config.yaml
n_layer: 10
n_kv_head: 3
init: "trunc"
lr: 0.00227
decay_shape: "pow"
Each number is 500 + 50 x the weight over its row's rms, rounded and kept within 0 to 999. Layers, rows and columns count from 0. Numbers have three digits each. The size before them is the row's rms in percent of the matrix's.

# layer 6 MLP up, 320x96, rms 0.125, rows 67-115, columns 0-95
094:490558551415554436475486564538532430451480541464516505513524592433546568433494425439440488519458509457439413487487493570574476521471522576530465639465542473487492507571501476526534582467502487544440435521508517418548510416409475508581524495499554563426557564550515499486548491379529440467
100:422519456369412497515502494636472537487497618538468483495488459544451542507482473454425439425496527464472492420450515423515518487498505450510376491543486538496468485543564433523541538499458526453429572581486516488471501420524609558488455445398535466463517429451435450511436500502477525451
098:425528486498470527536552519583557545425542405562432590536548466501496552429488468475457593491515546527500527559548504447551501485552441493504396578510457549580565406518447437484440512414538576435440524507556527501493552458470404528528555534435529497465558448466520529566554523541591441530
100:517510580475441509435486537450452494533573542555466569496462533473424533436475554476473548493529482531453458519579543513435482534464560468470566420512491563518452472401580502585542453454563481489545498474532417588554514502551442520445626417482448435541583567478459549461402499475425440532
098:568511519497465517506549538407514462477549492506544419431611508441526443465499611550433573457441527460506572585573566487451491463503573511532533441452548556464533498472485425437564550424490465550421500463451601378491553471474419494546470467493475475502555475538504564505529529491433527586
092:474430605551455441465426533506470508484454446462487498450474501530591498420492523515378609515444578538494494428506449502446477588452517465432457538429582457548417477481439487457469478489556435524440468489514557521510474541541483545584543523466569532511468477552521586563604474589570503525
093:478539438485425564492517497486454525532567468629485559481550526529517605465473517521541425483460555459430496520514445494428605608507486492512522538512549504454457503473455432562408447493628523450545451509541474360606451412416532565543493513498480514506453498492530445483543497507456490458
103:490539468509538560488578492471592518495494489462553510453455579544472503518581498486531511422474546429520487483479488507467467419456520577472517498510454381521397577486554483534408472515470572425509526482382466525505526535468527555389513651511536454438489526479491473437468417541491426602
094:429531493545545514461457425531525595518414445538465472450526484530587467512447517572560442547596515497498478583598533457531563435466582386444523479567581589504502460486380504531489437570512495535448521538560529461545516559489448500461509438507516520583497532549509536494519505582409544533
095:516509526484507459457432573494535472524490360509519459485450577573454584484564428542537540506493430494500484591502550520553402544389463549583507517419572456521510451478486478459593472482546467471547488498548523578567403551498540485420478467521508533616543578569510456485508536490532539565
106:502490500529425445429468521503539533567567361456390465592527506419479511438456533472548466496483460587508540596528510527504539506505508590456537522468494599481545491436474497513529505365377443509530492437473560491502486418415498440582529459534531518499465475572502451462483507496483507593
095:428507531496487520525491443490441496446471550531517503552435510503538517521396499535528599414510596433453539554571492485433526450479537500541511452561558591519429549528515472451409419580417544522473487414512496572566499510453420518505476569441417520487583441578568475438538446455537462562
098:461510617554461394507441499576457477528537491521481388505583537458424462522496453513465458391450573494534441554513562528514489507580490424484539476516471589522439543562449529529443455465514512483556554548509542461564503494518554391445545529434561481448564507537508567616468537462557546486
098:475485534346478668551475468416497520496471537461508458429541537480481559480524466425416458455506452542541526521528504516496585523533484497594597599520526504493510483525529556435565430501502571455519488510513492436560399429447480441562462525460542492496478572477500498561425465524499407497
103:535499450537492480533403488493487529510519530543464435586572528499452515480407485392539496489489564619446349568404551506573516432458506522436453547562399415532515477461483506491533426508484529514517514524479488544434549614508514565557505449565523511520496402525508473479455531436474554510
092:498489518520442381510530542453512543498414603497528478534435537530509451492475462399466569461604504510484547472527533505464469470451514440422398398498466442499551437397459488419420557540476521538615526510481492483495443532425510400590474523537517473423501490506504481424569457449498492534
100:422447599506380386531482493443463474446539511415475473485458510384513437453575571492415521510516484553463524467414505582540483548470434500505469495576459580472460466484406503451455508389533495411482513454501539402484523524478571535440472530478568524467440496493541496445508507545534456555
094:392530562528429534432531463537560534506455538566564440412481485573533511401549509530586475532496513436454432523532593462406584487448492541419538465424478461496545451429469452423472514513510554487521516527467502498412544526564575515549578490526491487523430511501492587490548520575425420463
100:516522600534452519552611473493599433533458510541472553443507522531490481384477541512552435478471519456525551512493489398439502409495479553505581527508448430422574515462486552547499614464525591574479507488531581568506427541554533560443522551540455536548487500423514528592519462461488438493
106:522523550464624593445586507491591520444543530486519453522498518550520466555483412537525494441503476427482424446532527503564451414508550462586496488491584570486428491499588535516603466506569447527443515546458454487533521501437536530504553534451521456482475552531455557534493499524350392528
095:515521533465455520485531531461543608524527462553515507481548557523455512446508459439522570594518487623558453465493542449489545479443402430469535489565502578533499507501469448467368490498618498558534507499457581435429512494459492549589493496423489537412517549468534500572545421463523599555
102:511467521468484400584467489436488508429490496496466413482527576457518447423467475496505490474525530537452488515434509481424480483486466504469481511610445477443505410501503517526623478501621561550521541560496393460451452543452583568431491434435528570479376505539521461576508465526421468438
102:514617564538509442511494598434515466517474564584470405506559452488488478588505567464504497512524604494467417567490464452492514415477495560491563461478525541466479491502445512526542467364567546514451443497501539585472499462420602587568518428546567500450441448441521472549499453505530506533
113:497511458504515495484457544557501508482581555376506502573520531413558431542507557532570543499459560465479574591485540574502514454518466547452490565544521493471507542512503495512482520477563481495565520561539615572475489617547519552580477495539530529475466537518486402526411414491563503663
097:443464434459473422474510489428541562525538535562539434620502528536476594474438539615494518451480573424430500442553454467532453397495502448531515510534520514494463492431592534502501471386544441486512568621467530515534432489482503489554481412494527469499618513545519473427481554488524494543
103:397456545532551542488510511447555493499505533495460540450463559474493467569505484510484472556514486543523471532510461441473450465522529469513414549576447443480514480503343499561547492499493458662440457569502417438496492573392520470379462522548422506507516564507521437481568433569565509533
103:426480531522448424463493546489533541528455542526592486495448550441552441522526482440549522490553492562407325469479485455533505530560479494516545496520546549505382489504507473501446506619548496578614518465581426443585442591505500505528477599489458557560481509450498503495494531520517562518
107:509490508460439441465440448545487489552472474454460466485431460523473425470498473580520501503446419544497564432427478490561531567392449437453455441413497401511460490540471582551546536518508476488459426462527482593402586469475553575438536524504484534449601461470492576484544533504486552617
107:477410508494416418528427470500521546509509545553549523479512461477468565551507554455500434472534475455470583540483548498475484542514443603554477503521419505518514355522413430433524491433551477481465572528499414456529384491464493454475477602442523392556478526498444485490586450565542439481
104:513551581437552541490460580557491488491571453378503532544521418444449523508466417431501460557389518402428573559574527478532522516395533556480530464492483538544492456550466542516447513453524511531469473455562458511499438447384458596463523510450493537568536583563530507482496576492453526516
093:440527518528474520442461528476419439493572447521543423464533494526484535503475470472425551466508524461480666562592470522442455461532394553491456490486522446536436543557503425548473517507466456444384505501469500444536444505502545510511568550526588492446507545493491508436527425361595461457
104:575514552500509462550443469502505542431405526548463542575491602470449542512522533499520449512461432456527522416486460519546490525444484475614596453406533460442504495452594484511503471483572447516595537522472503505497456450478604417534461419485500470469378433550497523511592442561445488554
093:503381507512428525532520403472486542557522511542457481413586493490544511536560521552434430469519483598544501594474472522559381529493500509513484503579545454464562497504512500466538385586537596527546518505584557489500528494576423576472502484473605513507582553559519580523479490515524484430
101:496424504553505552528585457512589458488479587511494524461517470508458561578518482450485516517495521532482560456655416510559467465521478499498479525552511443337449542476529440405557489473501540547410523411541574534495529533485475517491393513482522564443545537467502485449417442502409479552
103:497453547488454577524380449536553452454536473511457481513585571440491496492487474491546624598507500485565511452645487531507550390537543553506498521496599468457519551570485520477500542547551485504481547566476511549505555542479476514448512495529467457531576533592524416452531537486571444380
105:558596442396467513418503380541435556534509441499440449565503466505520415509523470493494467596490452577516441478513424486572450510528478518504500486505522528615520479546553491595516491449481385527514437413429570411511474495446542475498541470470531519537522403439455509539489544463418499547
098:537554536484542483553616463501425499581544441453547514509464538495519551398452499556415482538490507446529615484494487595472534419500494624558511535505487484427447505489400542463440538536463487407468469536581545544564489519506513449524591484579465392465499511517504394520488542472530507456
106:562442467502479455522544483449495430575484470523502506480658528514510604590550539598507487524540652427468453491518517406517525451454539442436515519548516549563489496520417533525513459591512406466489480457486506423533502549511501450512543518497603438447492455555500517455504583533425484495
102:501482438443444532479509499561498568443528428515378534573581521426533484467518510451525497465420483475503569533460534520552545536471419466512440521573550467590467431408523438556490489430522376499485466490527485433528506499483504512477537507601420544512487410471516489533450405502431558375
099:460489493428471517479529546496437642521607537508531464498503650506466518514590405579529556510460440482439496484533474548564544548548525482559465521405551550497605475560523443566439433444472554499499447449574467539465514506547556575533514460444469474534447505491575502483545492525585481525
105:520494422533525522519675496493500492526533534475466516406429530494615545486472462455484571557599576517497406489475414515576491489477475472543521501444463496512448520552498389470472388519491519542457492460416541494488575552560438407513507549467426541432496547451512537452495504517569542539
092:476500499447446464536445488458465565559573515390511474452514442592430545528477454528471540448450582433523568499493591628489507457475451567519499468457481425479599542524403557550459488517555554535447511485673463534474509480487511587510492486571513483470518553535475500465524439559501491444
100:433495468472518487528579536586405472482418470440527514439455519508435503560487526528500489502450476530457428466439499429541464582567506498461407437482512424541473427514410465548611569454492520410501492476488507548430512479482486510521442564493472495468429599569431488516575439525467431370
089:535468585435494487467539434495537523427563385560508499542395479556502500394514473485519372483509515492648478490469467477473491561486558464475504503492423521513512551384530460527466514430527416526447507617436550507519558498522482608516488483475555503462556424469486490509557588472459501517
105:522479589473470542554517497491548579503495529592524506501376538472519509458555500597473472465494437596471562535388472478581551553503553515515476530470461443466493513461501555471603476451486455519487505595424463563574519447595475495473462422536468494546571441541471642510594506512502532502
099:502525496416403470549451519529427515524459423491449450456428427485469470546378497522441518451523431448524449514468482540492533500538493482506481344537421453392567470451419456534496580473502511615494527482423407534428475498457439511464419476456535522491520501500434482472435452492485560484
101:502528453524487498476507550480472488451531527530506520546578548485411435465520572489613493367539505563529434567431549498499457493562514474502502492523476433588547519528526550436430546531408476452556457410595456512527515512472378431523437503377464479510552514554500476441509485390485553538
103:445573500472504518499451574465551492461445426449490486510482551448399527429388452517493518416525454504494399543439546465449547534390477541528532423386446448568460548553427520527456504559390403489490498427507504434471471488468527494525564557491550489479486513592486475443494473475421550505
106:544454482556490505648472365497503517588549525517468493498376478418446480490528562534423529517462491485522444553590541483597580547473581564483511497504504538494499445535491424494556565530482495562523494448425556501504569499497536557525417554432488557516540486562519501492540467463407590522
# layer 6 MLP down (transposed), 320x96, rms 0.122, rows 67-114, columns 0-95
095:537520552482477500525423550550432426494496441486562580559492442488415518370502516526534415490456554444455444477521431554528511553551475533569524521558443558489486448490586518476560489516489477449460506458465519493559451529549566477539493417517429519520458572470651442564530496379494486419
101:427536512509435548530444558489566536486466449495489491449347481555541536516438481564522462515459557510543466475589491509541526539518607493442497547545462448466564577481557541355512476534481596537494494486506476379529445444544535496463548493538549545428549481457579471543540444407479531446
097:452544523479401546394463539493469464536549560413501458464661564497467470511539517518463420527447470554489523458411469586425457530540344479459510506438536514490550455538571513488523507544438483526535496439507447497421513559533595461550502424517535557477580481476505543534544497530496464448
098:526474465541569528378396387549444513453530523481480560485504519470462463412544530507488480529506567449576525494464466469489511471505546406508567456433508603528470551452569515372572526509550420542414503524611511449533464502487535446513527562561460454556398553478502541475498536533556493515
098:522476508466397494480480446538545473475508438543486589524624541500649553529554539528442397485523491498518473533411499508475456500502454395509579438470467484520441444533526471591459497466562445484516631516444475516501507485502461542487525588492490551511428478490429485502390575561516477427
091:525501453509586493517506490410566454515373423586472458527560440482474470545442475526464443524549488516485505522644488591578509471476347393488524472558476525513487565512467525527538589455456523570446505552526558543518495523406546528428510489537423481498522524550427547480448472487509484534
091:512456542553559449478486628515508474439596475407514525467476519504434463465434501568407485435535484523509469518460526531469548479529419551450468571558447481631464445503474508617525394503378483454501534450478488550494544520447496420549448509503389484538555499534470480568455481499450510454
106:523398495473576458459453521521492514516596540559513515647567451491442455542527461492632453411490486524562556590553478543517475441481518442478440510581475554559452561557542516499485487595583530414528500447532537511521501538463429485430456503551565544529469505489625497502509554511499469493
095:542513544503484500474497572434428384487497543515539405434403491479545525555548476536535569533562469471506462521573475579492443580447577510508568427455504434459594436497502461449513440490429543475467441477534536446453529495451567513497488503528514493366487511524564458372583542578516482507
097:538532566418431465554582460520548451485505556430539549422516437461513485494433506484577516513431503574542531510456435561475432526366470498557431541540456462421479540513496591525470520502440519489406394508487544520516556449453397503394433491484458402517551482498535538513492506470434478551
105:508427477513468444477481588467544472514592559486475549534657581473474579492528470503473547439411535469443566532578449525560466496514467507509558497466497480540495476554406504562470495557496484491457478515552584473473499477555353517528551459515417477465410563605554533518482478596512497535
100:449435451570580484429518420499531435507567493522552469482521510509549429479439464588513485552485523468489463510482554526609481545459499532584461475504580524501522350469405509482498519525559469539528517538512565522420471532476562475545509458507483583493392586435356469573473537534511474455
099:526526418448519525513477468595481481542498469465526539512518505462479547452429519425499451556424539515506502476565572444427503468452503530529427528455441585461587561530523556474528428500574560475425405467521479529486487515511465434613510497535608548532538497521368513419506479531605467606
097:479514556540612457539433544403484569507507472585459551491419503484456520615506509445461429415515500469543520433513524502528461378468500523533378450539538587370530533505505475496456530487469494525565479522491585535538488499465504496538474457509540572548457442448494495535643484476467508435
101:525505415577546461476479540509526509419552579441419398469412556521427486483521518431364468547520590473422560497489597518502581514602559446471486589502490452449532437534401421476486524521440504481521475511523559487424470533530547521477592481496522561541471569501495542500508514539461479510
090:535611471447577522542519537450467520524586441517542539387539475502433514499508556567461459581567452401473571487500536547548477541539514465419450512502602474454526543540391484548432492470496482437494574579610527547468450495530495538532566457461548517582470469522509560533445479597467472509
102:558582483578501540561486570518548482585527530547437440522434548467497489415515551554566404493585503514457441538645485561456505393525548473442505505432465447478563570483458516483468501426553507490544530493483481527496568471529477522541495524457559588442533498556544433625521561444463458487
095:494443453419467426531423474475495418463419410468499524505484368477517562493477634506503566411536514474490507464509390577500522532503493487522457545469478518562526483490510536498482459522518416576357497594478505484443521387427403439450452511440490502485538489507474453496505528443496536508
097:486546582486459536456457642514564482520584499486442590541519454492471519438605481412520472526493509478496422503478467515494504456577476559516442441563592477479609568384572510488558518553531494483597502524474529501574461548461553467512537509532464524479436417490600501499458473457504453416
104:450552471464579462418513574492399488458421461495551488478530445505477446523509539542424482506431526518425438406465582479504486513436533445511427587464541413467531475460518468529600533528579549424451439472468481446482524499501538499493437571572520526467389563486484521422470466577433458413
096:588480554565544644501570508536538540518509521543461519469465542504448509524517435470531475488435457492457501498441511476579539464541481535489559494451510515554505421414474530509411588462487463495530509579476445488482460290418539569442510502488462451547500531467457533549591412533482530501
101:520587504540497482508506448599456559483507503519563479482455498466396472577507498454424557511490494490524556487379544440487537452505580447414453539466553384456556496537447526521445554493470614543474475473590521504472498477606537445510380591503475469536459400477453517483461477473489515572
103:509500590497480491574555533480472455476444554555503562524442450522461500422572512438471506510562596525492477531452492522492543524517441455524407471586474491510509505422502580367447541515454457515464559525508595474451470481406405464539416483486557518482524487563422503524406480577555471622
108:499498547494521505372421528453489563387514493446475525465580489433567441585516529507412536539560539488525603551441530509484566587514517464546509626535520476420475534474487551512539530448538540453502437517495477571462581582567504481486505438520501511523442523489623477443464460593516516536
092:497462491478553549520535528574516531395538537432422566472516559505543443530492536385420579462457470510497513472424559531504574467491473577581491517533461515477544520544423526469517457475443488540458423438531479488513615579415379499455502551524498557484473478526626567536453511520435496566
102:503536573547518570499525521444577469558458516540570458392458581483529533602522542486503439617444501507515479485406533443569581504488490507472451521530404457417523515450540523518591515554534478548481550622493502567453450471564536464490507533468499475594521440411376495519507464495508515486
098:465456446441539565496567523454503489521504457517481443475512394464562505466539465579565413526448460491459577510607507517566477521470420524394558485570464532552477527385518477524548591468539480547409492512487528549490470484505548583532589383481528574419422496451421522504496481469474462526
109:532473509532403590566498504515543461590424424466623437493415475520480441515546500505479464560527496426411522553509428494493503492400558434503472484519501484415531548473505527459432589523573508529507524548501527461568556437577557504518390591493473538539518556465441469500454494428484421442
104:543550465523579493407448505449457450457638554459503515527541546510492498426491431528495487412521441474461592441542521640481458481498539443533533532498548411480513519427495555501482453529533462549550448495517500506510521526501516478517412411494568546421551418509560485507483422620427522428
107:529478435538500577477456478400460549557580508484506569547489541543440545483443511523527434520552573490513446512567467496521521545467548586500538403503525551541492511536455394466519506473561465536453492439457528460473462513475658508459516442567516489498472532509705498527545446475432465491
094:470514500490499476506537438492582530458455525412495645613540500487554471497515494539524511492509521490517448434483503445520406376490565504570565475508450464560556473487560585416527469516531550580490481517493611581540521438449539467508429477502441464456445484485477526525547646579463475511
103:496596470460524511494456480541506569393508529565495452526622531437459579521498557502613623486503401425456504500457547435542542426468489412497389558463524525458497455466438498521628523482489521482478537509476508446489464495492531445596465542535493512456515460489501453563551608486469517501
095:383371510460472547577438472567570472535510581555497501517473453504431507498564444514574503480428488557478484491464456576490504464465558562479475543467478458443488498599536490470464561502434445488491538516419422545435519504484585479560461432446471554519530479492507405491578547448378453569
103:422449572598477393502532611479479502470541456530388464498534543546545552482506514545505429461451576453525568493570531547445449498437475512462467459496503609556530506542507500470443488489472479423440616540492560446481545582458483463536500471468542474507502504497647517539526481516613456463
103:508519457563570559479551475520450440474565560554480528445504564608457524549495516544625461470467443502552559457423466437478560554531518542500491523469551553493517409532445432571447355511511489496519394561503475449461447485441463419460499398503499487464457497476490375502529518529511441517
107:481489495511489496551514612554548513457502563481552504470512489473491469480477556488396500410469427500419579514547531475531613519521573479545516570483506556489576494472462395477599506528493505509540528529472496451565362539628502533556563478567466562467563512538366458484469522544516545471
092:530443504503531451481538563493556481504432456608527439559448476571456519466461541560504388423530431440460445539587452452558551490495444430495549430511477582443563448504543523480546538578435596516530509473407539464462537545492511475447471507536573542533517553488447583416602560529500524481
110:438477529527503460456526448504544468566487543555534360546556469448527572512476406490478445472412348547474531521524445572500526482489487470575376562524526559479488462515592554445486550481435513479481618486462488445512481433563480535502578504450517461559405451482561484502510506448518506445
099:488626513557587476517571411433466455484472444472483574465509471492520493482576571494515581527503535511572454424522458507566499524563638435461610525476605494532441487523453594539530517486445538426500466480521533485530552524450539476460466542505518448544456567500630494443493442532529482459
101:510606405553540543382488478553478522594582482475532456465485448576440486497510456475460537491508482463483508483457514543472372477475511448505484555476545473407511573575499429433385574507480579470476492445477577475479552482474399573533581448461527554423521478549533501468504418472525500465
104:548620505413465479522560473472491453518603505462532550481482531458469539487456539549515443458584459479570397484451533475575460670489527487478481488516500538529559439524427491501550498511440469484467442428525486552462502474579530363465456525545565482514586434470501547390515477472519481543
088:444465491458503424443579531594497524399470520518409510516510489468433427453535518462454465582515489560525410468550483557530540503568446486539510527497530511531479557533553485513594555502408442512607535514478520550467489502520475453507455466384496583432442409512358447447422480455498499521
104:464523459503482534591497466511469494510412423455513412487467492556568509573514533482566526520551522475499371441460517434518549466433476489445486467435486462529433508389442546504472513465489525420488476498438536460500530517595479553510557518492559535533480506375336484463489520429605539567
089:444504453480418519482489466602489563459470496498514446414634477469453493502490566442512487525469566533467542437497529528475442435493546609504483631497553493505384518517400516572530497579554549511451454471514540528507524576430472444478469537505455533560508515468528490432378449546591510478
107:413581518492532537526536488497499494466477457485550569546436469517527475464467509426472397534575446564555514534504527493577495470543435400522492510539446521618491599526610566495533457454566518468591460505524487529586569421508558541486485488437507455496512442407523507447402617523473517526
099:442506517562472461440491524527447469541493545434413546516517560434418494476456512528382546558534360449584451500528496550451578522568498410575512493484541515503589500532532597496477499519506491549507501485533442423495533464467558484491508630461477401539581541547479481594446485502494550446
098:529543511531497406537520403592558475477447525505555516432411418511477475491433502448611470581453543463544514461399516430493479519531413496574532458473495463476575494476525480437585491429540584590432511508527545471546559480543501428507437435482496501486494378426458579498475532489499443502
102:583338460455438428510470568538494550560493568416438469523517573456450578539531582506373412562487557516552444540511548505438416521562479553456461546510528505513458511421539496505505461461554469513541481508439565552419454474510469471568535510508462555497451532500459484476444455513556576473
# layer 6 MLP gate, 320x96, rms 0.128, rows 68-115, columns 0-95
100:482484456548578508537500429512490426507466539476517459521468490499568496556468524521544535532563440517491498437560438477350507482557418449623575532449534473408534548413489413553472557453591462448537489528458430549481543548436516545486584474458491627497434438525525515539485508551495474439
101:549509552439471430427545478572445477487432502552534516533543479413447471489519477414501475541441538474509633573486579468449556545406499457554483449409466440481513465493450541513400487552548517509501494544516484410525437482387474450531540506494532485433476481540580523538513362527589526513
100:455589484510359441430488500565472450575463474473468394496545502489470410421478467528529537557551577527540463506399501514496509516535481452518426502454467455565503508483492464530450511573663506509506537492476457428435543493483549437497527409441575530427448423555505497527470487410478479498
103:497542480426419423442517531447473559548405510498520439470369516496447447450496527566538525529428522541425536503501487563585595500468550435482478488542499516451538514477546505475525462587581511501454471515584483328529540575499614467489501447470564488438456524535500450568491523537508471530
096:438576390479541553492541547443520465576521534549501511497479480508509508387535469526442568499447517561531427466507419490452452519411443529536506444529539525542456435523497431559471453643534569515570464513514524452514523525399460574429600549491597483571461487528514509513484451593486465454
099:502502422480412497429512502483392506481534504581490624546479508684469519552523578491498508491543531457475385482575498516498533609531483444526552520487514547514505515440500523446346462507531537468476501507523533433542521503522411549464550490417467477539574405481511507507503508527496529447
098:477550587512529538447458462625437511523497447493517500534556479451491562539396516504563454534476504544487493570459533518532555483531446508508552568425472531447525575578528626509466436532469490475553482445513584491487471546454472469577507356532602472578471423542595471518573533489496540486
095:499591543509478578406517525498515459465507543423517410489516487485500559404588487567544655455447489469519532504547474512503357546474413485494459503452502463490545556504559414571428512591553483479535467524467475477550546474407454613497543492458545504535464531529513462522571476480438539488
097:480486524479572523506502418521332438520591573498463600479484542524596465512452521393457540484478487492533482497414500438462475505523456455533441534556409527460549462546591501516431500551507442489523487522485490565459554546458401574454493348523501517465508498517494481531503506439479506404
110:457603435420581528456480411443531467459381547522568489455434388476491524528508475408547523535416453529436537477503541514389499472558509488513473519464519503453571563510576573369477511513546492547495524517482449501558537593587552486526474519582546505478554503499520427567468514515483507482
103:452522567457628549535474552494478513519480538468606455511565539613504460453507487445551516512518458503427537447523549510453414594537437482462572527502543511472573562523496419511446520575600460524459476592552509482514511466473557568490430465448547567531495486634524497604558464518496491486
098:483493568498462406495552441530421420588477605495462460545507488427454449482517545460583562490496472483539426552557429507484495520550532381544519467503548438528452494513515549461454432596454463487541544460554502540608508473462504446478510559562410488510569439525568471478387509473590473477
090:519523511504618541481433504570513393449514493478484518463521514449408474476465563584521487569543457477507556524581525486469458453513513416552383586540484546462475573487571495547526605531481567519534496517592473467584547471504536534401522538427549580488492516508524501494412484407440527424
099:477543618492503423419484517491471506510446548441536583501542493596497491501470548488578659480499535445454426537487510555504504556482411461502475542520463460444432442418613436491475512530595468465504408495592550415511528512517492597552539508492454568488455542469515536560520518540495499456
097:461557558429588582379560530549567452447532484555538509533556543531483556510587475486578484552472489536514508509518476496518465421669459528515612564433520529480481499476511441480597450501512475435386564585469479538513510544414518518459542462443529490526514437500500441471528499508492457543
106:486495590520526523438429476557505495512514474410606524484587458518485534470485399503532521492417568528489604499405420547455472433453558502550402589515461559543514528520484461500534471447491495409503465448629528464544476579480468420532508513510550547569449553541541447435528482538539573502
094:496475498424518527574339512506444443505390548443468561541441429565449557511504556578510497516427475528511481447521435446552496449578456505539538533479456576493534487499567490605521402511558445573429450449476570497492478448500490488496629510446483556491474435535532444537508430509480523495
099:468532496489626435367513523553538516429542416492616497483452507445440401539494509444521474495553505460406521573481532546456541519489576457533486492432509473515482547515466502533512430481414445368504607453539456502582620511457499516535549449500533494428469492532547499448504502531478532487
103:380596462470502555483449624478477483427448434440461475482548481481543471513495515549482576521475516545545533581458494551503396577481497484492505589459478459499503471505448375501449513512519579479504418508535501429489589461498427537544499477427531514497490535590624459481519492574573513421
090:466512576428467562443553480484499525492501488494553496434591432528464569409495489512521675419505447521551528567510539506396525510539526459534505543549459525493538526483541563497534520482476548433559579522495419556514494471517440584509550414570485416441464462397562481497536545447512422529
100:441524567478505510514530500528404518496563526570419531462490440538544446490474560523432476433503495459422489588417503573537468455498468361516529509458473413465565526554450447461441460555583497498499529458540390544519529509510400492517506427478570500412457466450591522511439407435533538495
103:408522461475511604452477521601515553489609513452541511479506535444486505485512536570510473480471570525443462490541399526459512467481575447520520465580529604488450439566479502568478509545581554431519456554551378444474548464461418539476508507489480452567438479469503492524464474562423378438
098:437582539525510522472511530507434499489416534473524503477516536546466577520466571431446466488435435502542515498559488467495540506589511406539443464477493519539540594470515471483529471499484508483438486526423421465535497494354420517512605490541519542458514481630616478528597404455432557453
097:383503468435519544497607476589512512533468515541423488546494470532379459510521434437514475525587502603498536609497500446554500484586468553552476489463431480531511485546464532544548508573517547416481493447525581492494584454424544471431525546470509541598413520509515534537432484514573475437
094:432507513500486589440467536448442520486465544476445539504570497429473432471480490531550493467499457508511479497523417536543459441546562480559510516423472507565445592546466573495519426593487478480490434535505503447545500620353538524458541476506464426489569599599576487458509591568537469553
102:437436471570453532458358484514531464412461480467529435486477491540450454518502576447473479572494426560446509447496417482521482411504508522433403598496488474516590443537482505496467456611492508519466496504520488535507493463440392496441489577470520546517635486531578433430499561553510519478
111:473523507470620437456310486550481542500504523533528473509495442456482486419452551408561485489525447511570497496466518484489490566435452471554500479529475506523540512503531448478423546520557497393579516495539449443578600579448340468495591499493480496489443478487522542484461526489503540544
114:497580537405465542498444634469596469413504453526437531496508462477521416394476428517444504503479543510555522487498478530489529601482492422491524520455485521524535517493478452477522566618552503397486503459522513448612562488482390527528617485540525511494489488538563456492417434462514445517
104:507473513499414470559493541470465497518458522433457470433557432533413444456496553491547462470472461484461496417429489636496441543519515486531465487494526550466585450561476463504548446603640525470490462497516476515421476490555477541492578455505456528417517453562472497574567448615490382527
094:434519663455577474412510523453509488383422481370517524515500542484600442509416498522484451431509493470483488574583479480493501463510515450565445593570513525477522516463513522472511502486482518579492544486526530486552536503519465466515418547498381492598459439454574528507504582501482474439
098:453484487439455516423481556603401497522496584476530516480367487434434482401497557508491528442522546512486474509428528533489523480617476497448456518468443473448521467509442419542512470556489561410543435452498351508561469514479515472508530497374565496434479533519518523500461467538558498418
091:579578544473540509492457515517531427483493519516491506515539585495508486385581568442512486521453482494442492490394446518577480540428517452509407519600480408427467469572590526494482516530532545487536542542504527525508506545526509437477583518610527551470501518466525495679571463486587498490
102:569509551438506446569532407488487552487480495476392426558514510494489497454442537423561481373480461440550441477410444631438490506452619462475487519558558499482531476463507466546461581544510580498467495546460502491523483590519448596507559430478509486541571475520562443507479560540542526538
104:547637553430509476458476435518527460538490615452476524479534484515485536521465535548563551476509475606438526387457445451544494465552478471474488500475535470484458409539456390608475438552510522463536450452494444516539447571484494550484534441481455540553457499555541412634541489509451486441
107:408585495470456453457502420486416617601466517565556575511445510465485462502489503462479518542555514565561463551519534427495410548585446520553532463518399519526486536501526593430517526549502476470472430521559565426565589480504419485542492497472533445516508501555583442488425509537417467470
099:460539465522506495504444476498503469480530420392572540535528519497515423415537576461575521489511599493449481486505534589446517503564556603469513554519524467532429561521490412454441518501499578432533472572499516567525446510531571502478541396645476416522472461442481552579515503564432476463
110:498515482484485517528516540409528544549447478493553525523592431478517452388449494518563478531447430480508543522448520500472452490523479559502424510526481520520629588412497444526479489568536503483582526540478555444475530478545515447492524488597585553649426515518551528581517508510475518346
105:527509541529499445495447595527480519510474518491548417509516509541489484452421506467522558407528402468453530449517562592445505494489511478446440412571373504396595522414574382495460537543535499484460551573506489580489455521489415505496496510469487565509549402508518535585554548482557464473
094:461448504592505474422490588530471439595580470488541463573545360517477608488411493492478564534521468563507546575409537521469454473513511507427498461452438476537483577552509433481445560577518494502509443579456528448526528524405410512506536509578527527482452531562557541495485430438514481501
107:617468512467531556479416518418450457461496461529562565429545482462490392544471534523536465498464537493443500472463499543429458464568446528460450614479544494516540580414518471531543521555521488459438534558533479432537549624560523431433428485519543515425507574550544484572493420515424486459
096:593504442522442538519502460482368490561522562525533520472496368559442546512478531549440567542486487527503536517447492495491457514474514564526388415489505473411518548474457565541418479538444538468489536487624525465514463520426483582470476482554468473529516598598521520482457486581531534388
105:448545514411491522466451529521444566425478507466567537476472468506493411531502533537476508435445414431442474498492449587441456537628555486466405462502507544399582471538509521516549494546525479450476448489450419500481528548469479514484522524489480482502431528573492463522474444572412324432
093:442472566473467477542446452491596422501491605534516531423514511517453457462418429528452574499491461422434488424534490572514598431542470407535481520496539451438523494488525460509503553508442524578546471447557477467531446544541471442454463510495496636543488396407526482581537500498417444517
101:450549540495606493528487499447532438428485447468513549527531531466504460565445438481577470568525447407490530547493407475488495467558495467513405456532556459511555511498409531473435536578484473382448535454537538417544546606484462418524503569578553485449552549579583496517559556528562491519
101:523566523499534490466489456554462462524481536410568538374448540557481550482409544379509536523511481562471548517408497587397517514552577466447496594508455402500441464540539442576442391473484465499537404464443470515489533490471469502488569449522482584471456461543499541535479506464563476453
103:533496476597433475553575539474465528598558505463508522515557421471501456499528569523511512435457521462566461491512470523466365508500471493547526511544479520481578481445403552490428525521579506479384517502531512476517470534423504506462521593505516404442457419553542499618479500531602380475
104:496590528474494546453502552520538466506498437540479417419504437552474438342407485513568531354506529504482495516412495483525533502471514497517560541443435433540500564602532482530422538601474529481458465564468473456503534556511542600405493488460465518510429511407529438503495498462503516538
092:499472547487554471485549504508454458502423446532547526576544571556497513492525591462611499453542493474499440370440442574408512450550501476517556455515521463458490550513478559482388501462555465489483540588472448497536474479491462586544530469598499430483518539488464580539491466623437390463